Weights of a small transformer language model.
Size: 9 layers, width 64, vocabulary 8192, 1M parameters.
Architecture: RMSNorm before each block, rotary positions, no biases in attention or MLP, tied embeddings.
Training: a variant of Muon for these matrices, 114M tokens, 6983 steps.
Each number is 500 + 25 x the weight over its row's rms, rounded and kept within 0 to 999. Layers, rows and columns count from 0. Numbers have three digits each. The size before them is the row's rms in percent of the matrix's.

# layer 5 attention value, 64x64, rms 0.184, rows 36-63, columns 0-63
109:510562478485502536465527514507522501468489493509485468527511461516530518496542517470510467510471492484465480507540462500495459509517511543513497480486497498501489500564461490515539479527470477
123:535473469492481489533494512541521471507499475459495523494546453506550501472485499503504479536500509513478475532493521507486520506472497528530538508486509476480485481508505443507509513484510580
111:486476518515498479498463545475513537535529457509511514440491463480511497496494479502511521472507516549475499469491524482487537501449487528516476499469463519489495494517541514482498437515508511
106:483516557544494532516514515531472498527503479504526517526460437497492472503522507473471507483511526505512491505468524499501494492482454537467506482522488487553551461519472534519516497496497482
128:501522451543517456517509482482526469510494508516509510531508474486473460504498485490524500544487470481565517530516527528536541469546489468477506511470520513500557506494484482504516490509485501
131:495502470477492543487482526543537483489467540493541491482506493491504509508470495516525500492501471501436528453479519472518494455482527517503520467456472486513475475487496478467494448481468511
125:509466497500505520480502522500488516483461519487467514493447488473537488454484492475499486511535511495520490547532545545499514457456505521511534465521497525483529523534468472495525534467498494
095:490482501496475506535511505480479523483510439476520526479520503506530519485475488490523502469497479518501494492550529505458524495480466457491497537501512522499469475468507448569530515537527512
115:492472489496513522509486433532527451500466535493542468497498466521508517508522502493519522495500510497446548519489484560522497462499508498525476492485523510510507518479472501547471461502474488
100:484512502533515517494498532459487513486472476495491474493460503503489546503506489510487481480527529449585540531519459534482518496502502514528488489535508469510500543494481532539507497492472518
116:484505519485476492508499497520449515533542515503508501521527473485478472462526543510454490500446489535522495483505492492496474521497500501535498501503517488495505507469521517564532479478554561
107:475483468464482446526442512538517488558520473520506489510493487499508493479500478551470496533507525522518487467491519499484517505466496497522515478545503511501465448512451490493470519483509504
126:517470530452493474512495521503496520559500479526529539526496534512533458501477507485521480539526507513533471501444500473503486477526508486513488548521499504518538488512518480484550478481525479
114:488527517477510472470518527507520459513491538514518511515508474528492505508545450502493531516519533521509479499510487524526499487517489506467475501552534458539494482544453494496487563509464502
101:534510492445468480517476481512502534480474491570499500493468501516468467492464496492519527490505514527504469495486473528534546516467479460492500495486515519554515454472519467502520514482504507
127:447511516451484502517472464491528489517480456490502457505478516508553493498500480526500504515506507492555493482456512520510516540473487459508482538447507498489508463557482519492505511499489508
116:486509492486503541481542495514485511473524488500538459491483517517518563507525531509460496444469519465512467542480467493490513524488517507503499483472491486480526535526472496546495472541523514
109:508492483434474478500479533480485488527543495502454507519511455549525494503513462507486488464516477502505554500507484469513453495473468512520499539506508462509509528494486487485465520472506539
108:490499522558481499474477494465465507533488492508494521485482499446496502470456509527529522501544488541514553457501509488502465509507546505512476479555538478543491493520506487494502486517512495
114:530506531525513489487457503495466503469476509528534498523511503505490507524495487477508530521538495478510560507493478447507501504526499464531519526510467502520459487529463493514484438513463547
094:487491494501501523514512519492453492506475451485525477533503480515535553520543469526480540484488514475450501495484486522527519477532512501504522488502540462537498479521469506514499455550509529
129:487536472517515463526468436493497525472510488550490499500485529484483523508501526475474507489502489485478484511553455474487486520502486468474525507462479538452534467454486518487492480507498516
121:507504526498514496491519483526492458484489473503482485527537503496530479509487462480486533474471493505505469514470456460490537528510511473549463547520491477492430455466529502518485497488489508
095:492532504531480523511496499485511532520502461487548543546536489550500461473535500517483509476514531483502492488476472529484470494512505487488478506482490491574510468484476480535471495489473465
105:524515475473516469503500522494499505505565529453491469521444549519540533511495500526483484494520530472524519533492490473490526488505427506519489512498457473518496485519527484476495510497512496
113:488496541530491495492549528520484492496482476508499472468516480474455559511476491545523542491519488515493519508515487507510497495484499497509484511492566479543482528502517476506477463539543459
119:461445497576513479504500496485523517500507476529484501487516540489533507498477513515528505506474486528494467529514516482482522507543504485515464488506450470528498551526523538512484472509540508
115:513532538497525500500502520481464459499519521472473457507412483502445505520476458535447522516493503507507488490500485490499489532518475508483504497527479469489512528481501463485519490527479499
# layer 5 attention output (transposed), 64x64, rms 0.153, rows 36-63, columns 0-63
104:522500473493513528503480518498474468483485468456537448484494505506491494558540521487476448497491497492513494461504459484469538521483517536491514481514506485546523495525450518496530484483465495
117:520497497494474524487486510535524547459476487496500506513540479503563473449500553507519482464530515500517492474498495462494462489472520522528513471506475482499515494489469503454504467450486488
103:510512487500501477515520521526474507481501481514522553487542546491461484512485498546531533493499490532464488446526529486496509489444483488542518511514530541478497502525505464460469504479497478
102:550530519501485545526512471489440508475550484518501541511497474556490523461516510504502532502518464490520482472485507544511553491502457478512502498502507503489495500497465524523490517459498509
134:486480514506494500477493470537515463504487521530489488501488473524531517499478491491528480499502488514569475524482520490560549520551522463531535510494495470534484518487504450523482508464502475
130:483529495481501498475540508537500474487487538488538486476514514504454479526491513490524533498494496514483518430515528473542476506462523534439497495490494453513456489479509508511543484501506502
127:483485497513510523492456480507524484467481512517480527514508499492506506477490498516432465485505488455525513488458501523483550468441510551483529494497451497463525512486478470507497499463475513
090:473494504503468508514469537504484542474483496459506533485529499463519475440483484518532510457516483476485534533520495504473498477510483489513521519493523530536513486551515459540497464485512537
110:495458481488505486508527476497500480502484482513564438499519492500506494530520554496503510467524537499492514490474509559524521524489524478492469487492503470577482494514513492535503479466506506
106:484479534489476507531519484474456490493512459490512501484500529539482498463483476469480425544467543517510527522471462502493560472492499484519517482540466506504485506507518497504492501497514524
114:515492515507477495535532466516490534526498464500528515530525466486514493487511538487421504470495482476494453509503496468475499507503463497533479502540521532460506475461514504512537495511523541
104:472510521499493473488503481523534564442502518496527504515519475508500514454519532502514524516526508508526485468499511469479470517499478495499505460568514498450524495526485468484496524497526454
118:505534530495497476478483489516529533534484516553489521509488536537538506498455524521483543521523452467504483486468507462506476523526526544514501489476543495500497513536496525525511539478498489
100:486553510489489503539522489506506493482501482491505498549480491535510502480537475520503492514510505474531492489484502581485481518532486499500512507541510446547494481525441515454489530491490480
091:511485520493477474506482505507554525474480495522463487505472449479441527524503460519519571499507490500504494525509474500488525486476524533499524529480539542507485464503490499503503469462526498
133:499465535465463526464500509533496488484485496513502480489487482513493503471480490506550529495530505517545495492529487474507493551443480497532481505515505522463493487584500497493480530512516465
107:526489490462495543492478506499441492526479432483530465474490494510509522535482518469486468504543535484457501527517501477503530523456461498499505496521465520521499497504506478463507494528506531
099:507489519453489460457488505501516514500493501495485515514511505528502483523468500508481478442480471492533541475510479494496433505500492500520466506538530497489477472475483531426519540498475494
120:474498508526495459512532496502473512486519506533462553493541513519452490460480499503488486532474511503529497475475523502450522469493530505479495550532535489505485506507500505543529488536551506
120:515502521509473474507509495440525503489491528510532543491523508503483515506491474478557490476515521503529531469500499474500512501554476533516471486532496490529461524520505537529572486526507514
090:493461534480501535506491506518430508483478483520510478511484507536488488471503509476535529505550540532508510462470489514502510483512463501477508502548506486510507462479484477474543457490532462
121:492472481490524486511494502504554498495513509498480470468504450464485534536471500461545501468508503515489471538511501494491529488549480478529514461467472541490507538527542500500520497528512540
107:467525507484510525533470518458533495488519467473478500500499524478530462483522499498553550491513540504484531503519487473504492522547455517539490530497509492513513488509503493485460454551520503
095:507552509496492516533513507481480517517549494538541522491487483534478505510505521483534506495526497492506470493509457542523480523503518488488529531487547508544530429500482495527461525527482496
104:507477502447507493466471513465511485518521534481504479496449515523525537476445472512526468526501503497511507462532469488506474472481473552523488484512502529490496525472507538478481541513471485
111:502511510519502493491505539472435499478502444500494501497538502525476490481489510546504501531510492535496525518483489535491504504491492473505490549531483473547446519489508512502485461487562462
113:510455498565504483565472504481516480508516495502506529507510544514520493476505524503495503526515506496500508515498507465524521505517482498482500512490487473534551536547528455485460526527553479
111:526511497456487505493489519498502456515472494461506498471439466500456495458469475497491512508496521485532522509484531513478499483561475509502458499528493525463478563457491513502485489481497497
# layer 5 MLP gate, 192x64, rms 0.185, rows 0-14, columns 0-63
106:509477500468515494505511507551534480529507478491485524474505482498511485499481544482548483532476531545508500550503525489496526455483505494462522546500536446461490517463460501501496497477518496
106:526531487463506538507528497546457492516502489518532468494529543499475518539488542519507502518549501474514485507520525501524512496515539490539524543469500506486521482481500451469542502483527482
105:452517546503477471471491477506498552504508485541484479499472471522467487455523496481500467467527490511523510476536497493484495492435480531536508488519499523552510524483514525471484518513475484
081:509523478495499480534510474452478530501518446523535538526492508436527501504528491488468448478483543497489504454462486502474530498505488495519481523492536468504474490494500488521517475475521526
094:491479528489541495515501483534528498536505531483487444527507500529494498484495468527475441557460514481494534500492505485495508493478512506481532494505477479468513494564480534515496448506484479
096:518503526497488449493544535546493479511556488525493500521533489516513516520508534518520494519506521501509547500508558454488511485516470545513496491510515459515497531470497483461541485480525492
119:498475456499465521508509529481495538483500513548498474532506484503462474461510540498497505514473456516495484512521450502528463473499496498479504499516475488565531486485531472472550522521485506
081:479478498506504521498500496444475514505506483489513462539511516491544500492502492488495529469472516439470496525462495533509500515528471512479560521506511506485453523521466498437495479468473515
099:496489447425474488498524527525533528529502544495518518526481540498510496525520502518497494473479506509488498517519521478519483481530522489484500551567523530526474514496515513464483467506492508
092:495496458503535456520479514485493448491501468526494511494468469508555491509475496502517507520502454495536532487528504468542522488520499556530500489490524512493539491492467547508495464525513532
096:486508449468496529510536524546536522477457468486490522540507459485513490518495477482470548501484534494501469531501505512503466466525474509472517531523514507475531539481496466473507526518516508
094:499508452501528484507472540486466506516488510482485508489459500533541482556503489477482516466474494507492492478506526508486434489453493519513518531450506532515495521442499492500524495519516538
098:528519477486497521484517478506530497481524517521594503492516484520481495480478546493511534488494498529521486535496493498500510542513497515476477497474445515505493471534543481534493495484555476
099:442509482548514520515509493480521469481531468510544478535492520540535508492469510499530493484488457503561505488463517506476466494470499538520528507495511488483487509486517543511459463514494495
092:518494534482456523465481446494521520475496494536485496504517480536482504502449527509485518506523506487509476515498465488518478567493506540546501516533509509470530516487533501452462491475516489
# layer 5 MLP up, 192x64, rms 0.177, rows 0-14, columns 0-63
119:525460515460498540477516520503526504504490506496478521486522467488472434519490480481497521472513509533520472558471539482496499514476478499510490523526519479460521492447491520476541474485529519
112:486494521466527553510460543478460506546460518517460485508536497491516453552467462498487513473487513486506504483469482499518470487526524484503534508523477511509528547487503504489518529508481516
094:504500536502504477491506543500516549561482511538482478503511470481510464444534504494490522482468518482538531506482473519510501480519506512500492491507504505539564551478507483454495495505472518
095:517508471503454499514544487486570509487488456480493497460464524483536461466473441528502503496493449517507523489538479507487483487504504511518511531512533516519512499498495502487508464469527476
104:472484471496493541520492493476488560492524500504532481495459510489462531494499527533550499485511495513518550495533501514489476498536506476504502470517552528549473488521497528486501518469528456
090:486529517521528559496501555555474470514547517537463486487548499490518478454531509510468518493488511485504530532516503517488532490509494469478498484464516474477530474505500509493504481516537508
107:516461491505463494519493539497485541531564486520523510499493466512482471516500483482507506498468473498479459467464506474548445510508456522466515531476471528506512514482499461486509494471495513
085:500499493469521530518494540558515429485519539517544526537485484511476504505470491507508486507543512492506495496484514553505512521487462490512469518495486505558536484463476517515496479524509486
096:543463507497500506548509539506518494487541444465509478472518543480504488500510460477482494507531527517485505521499502512463453535489495515561522467516507506452477484506518501504505486477517536
094:448492491515473525519518466507516522474516518543504514546504546532532549486462486507485527524494488520490523498528472521458503477464516468499484536508521512536462468518467501535513481497521490
095:500486485449506488523560527502571527509450500466489479531499480500500507525494529460499541490534474544512500506475464480498505473474512480509495515471486493497469503478497484486545510530528506
096:519505533487546507462488504473474467505509510473484535487548495438469517491456488528505460484509498478475508500510463450471499472512522504480507476492519486487535513494488555500489492483473453
092:493487500556480481495505540533500534479551507495477481514518441504498482475525481518512483500543517530453515515499515465461522482523494461542498451496483506504464520498500464486483485464485496
094:501480546463485545537466553491479499497498525443514498515514498481501478494494518468508506498482504541520502532489466513512453502459470498545474497480515490476538487511520495499524463519453475
067:476486485527544502540499551486490492547500487488499476495505463472480481512506473503494486522497534484506482489509540503506533440512493457481515511472490490498515526448498496524535518562475542
# layer 5 MLP down (transposed), 192x64, rms 0.0964, rows 0-13, columns 0-63
112:481467504438499528497510490543489520533503502462494518492523497486486484493532534466524522489510508525515509554498514486487470501467519467491471526492500463471487482452495484462459524500553530
103:534456542529513495502535485494522507511540470467540514477449495493478517488517548492566508510527508493494478476512454527536487473524466482520505511488546497482507514531500495524481489478499500
112:461488482496510505510500515521463496497490495532505488485472491513488493495530469450516462486504473494541466526533511474441524522462499503544536521534508507527543528489521501457511523498473550
082:497459500497525443515528476517483466493510497508507500462534516496475476486500510494505509521494531496475503486489500492542510481487489507440515539489498483502522506465513443514446533524569473
102:504546468475489453464482512483533449482484487504472491512513497503525489494491482469471512496525520515487483520468510543497451495461494545494471486466486478481467493436502507452526485512491507
097:505488492540515468465503480545505501537507457554462514504487507535526491535528529516532530524538492528529532486496527504498545490480472507505509486486505493526502538469499532504513482448536503
109:504491465498458529497495531488501545515539519540494476494556526485458506450510521505466487510453502513514484496517473532487467489496503484505460529531479455526467521511500496493541481526508477
084:496507474526438517465504495519513485478507551462514524504513505494487480474477502473515524514461511501456473508502502495493454502543476475484532538485469528500483511560460528481487501509530465
101:472477506522513520511469496468532537448499523465491493513478504489499502507504527500457495532442491493483479457481520491503511497503518523446502482455501542487476517471489481548487509479502441
084:502509498523503483488445487508445487492501492506494465526513469529478472459534488521487528462450465525467484505508509516512527492494470515494497495495480512468477501478462443466488560516511477
088:480494489482515515531492478471538491512442499512464472522502518525498489549497511463515473498547459514519490511500456527473547477505458486494469535462497518525489521471512535472472500475516494
087:528487528467453523468495526506532492494506470491524480494452492445479510502493486495507470540492493495461525497474464500539466479552496496481524501486466502501527463526473505521462480470484462
095:527492481508507510520471502488454469523516501518516523467497546530499527476481515480497503505495510487485481518514508528569532493520470488467539528486499485481530504448505502480443458543478471
104:504477471499525432521518483568536516536506510490504487511494490442480483511511499489452540486498473498501469556520516469534500489475521505477482507506544494527520514501504471516507515479475510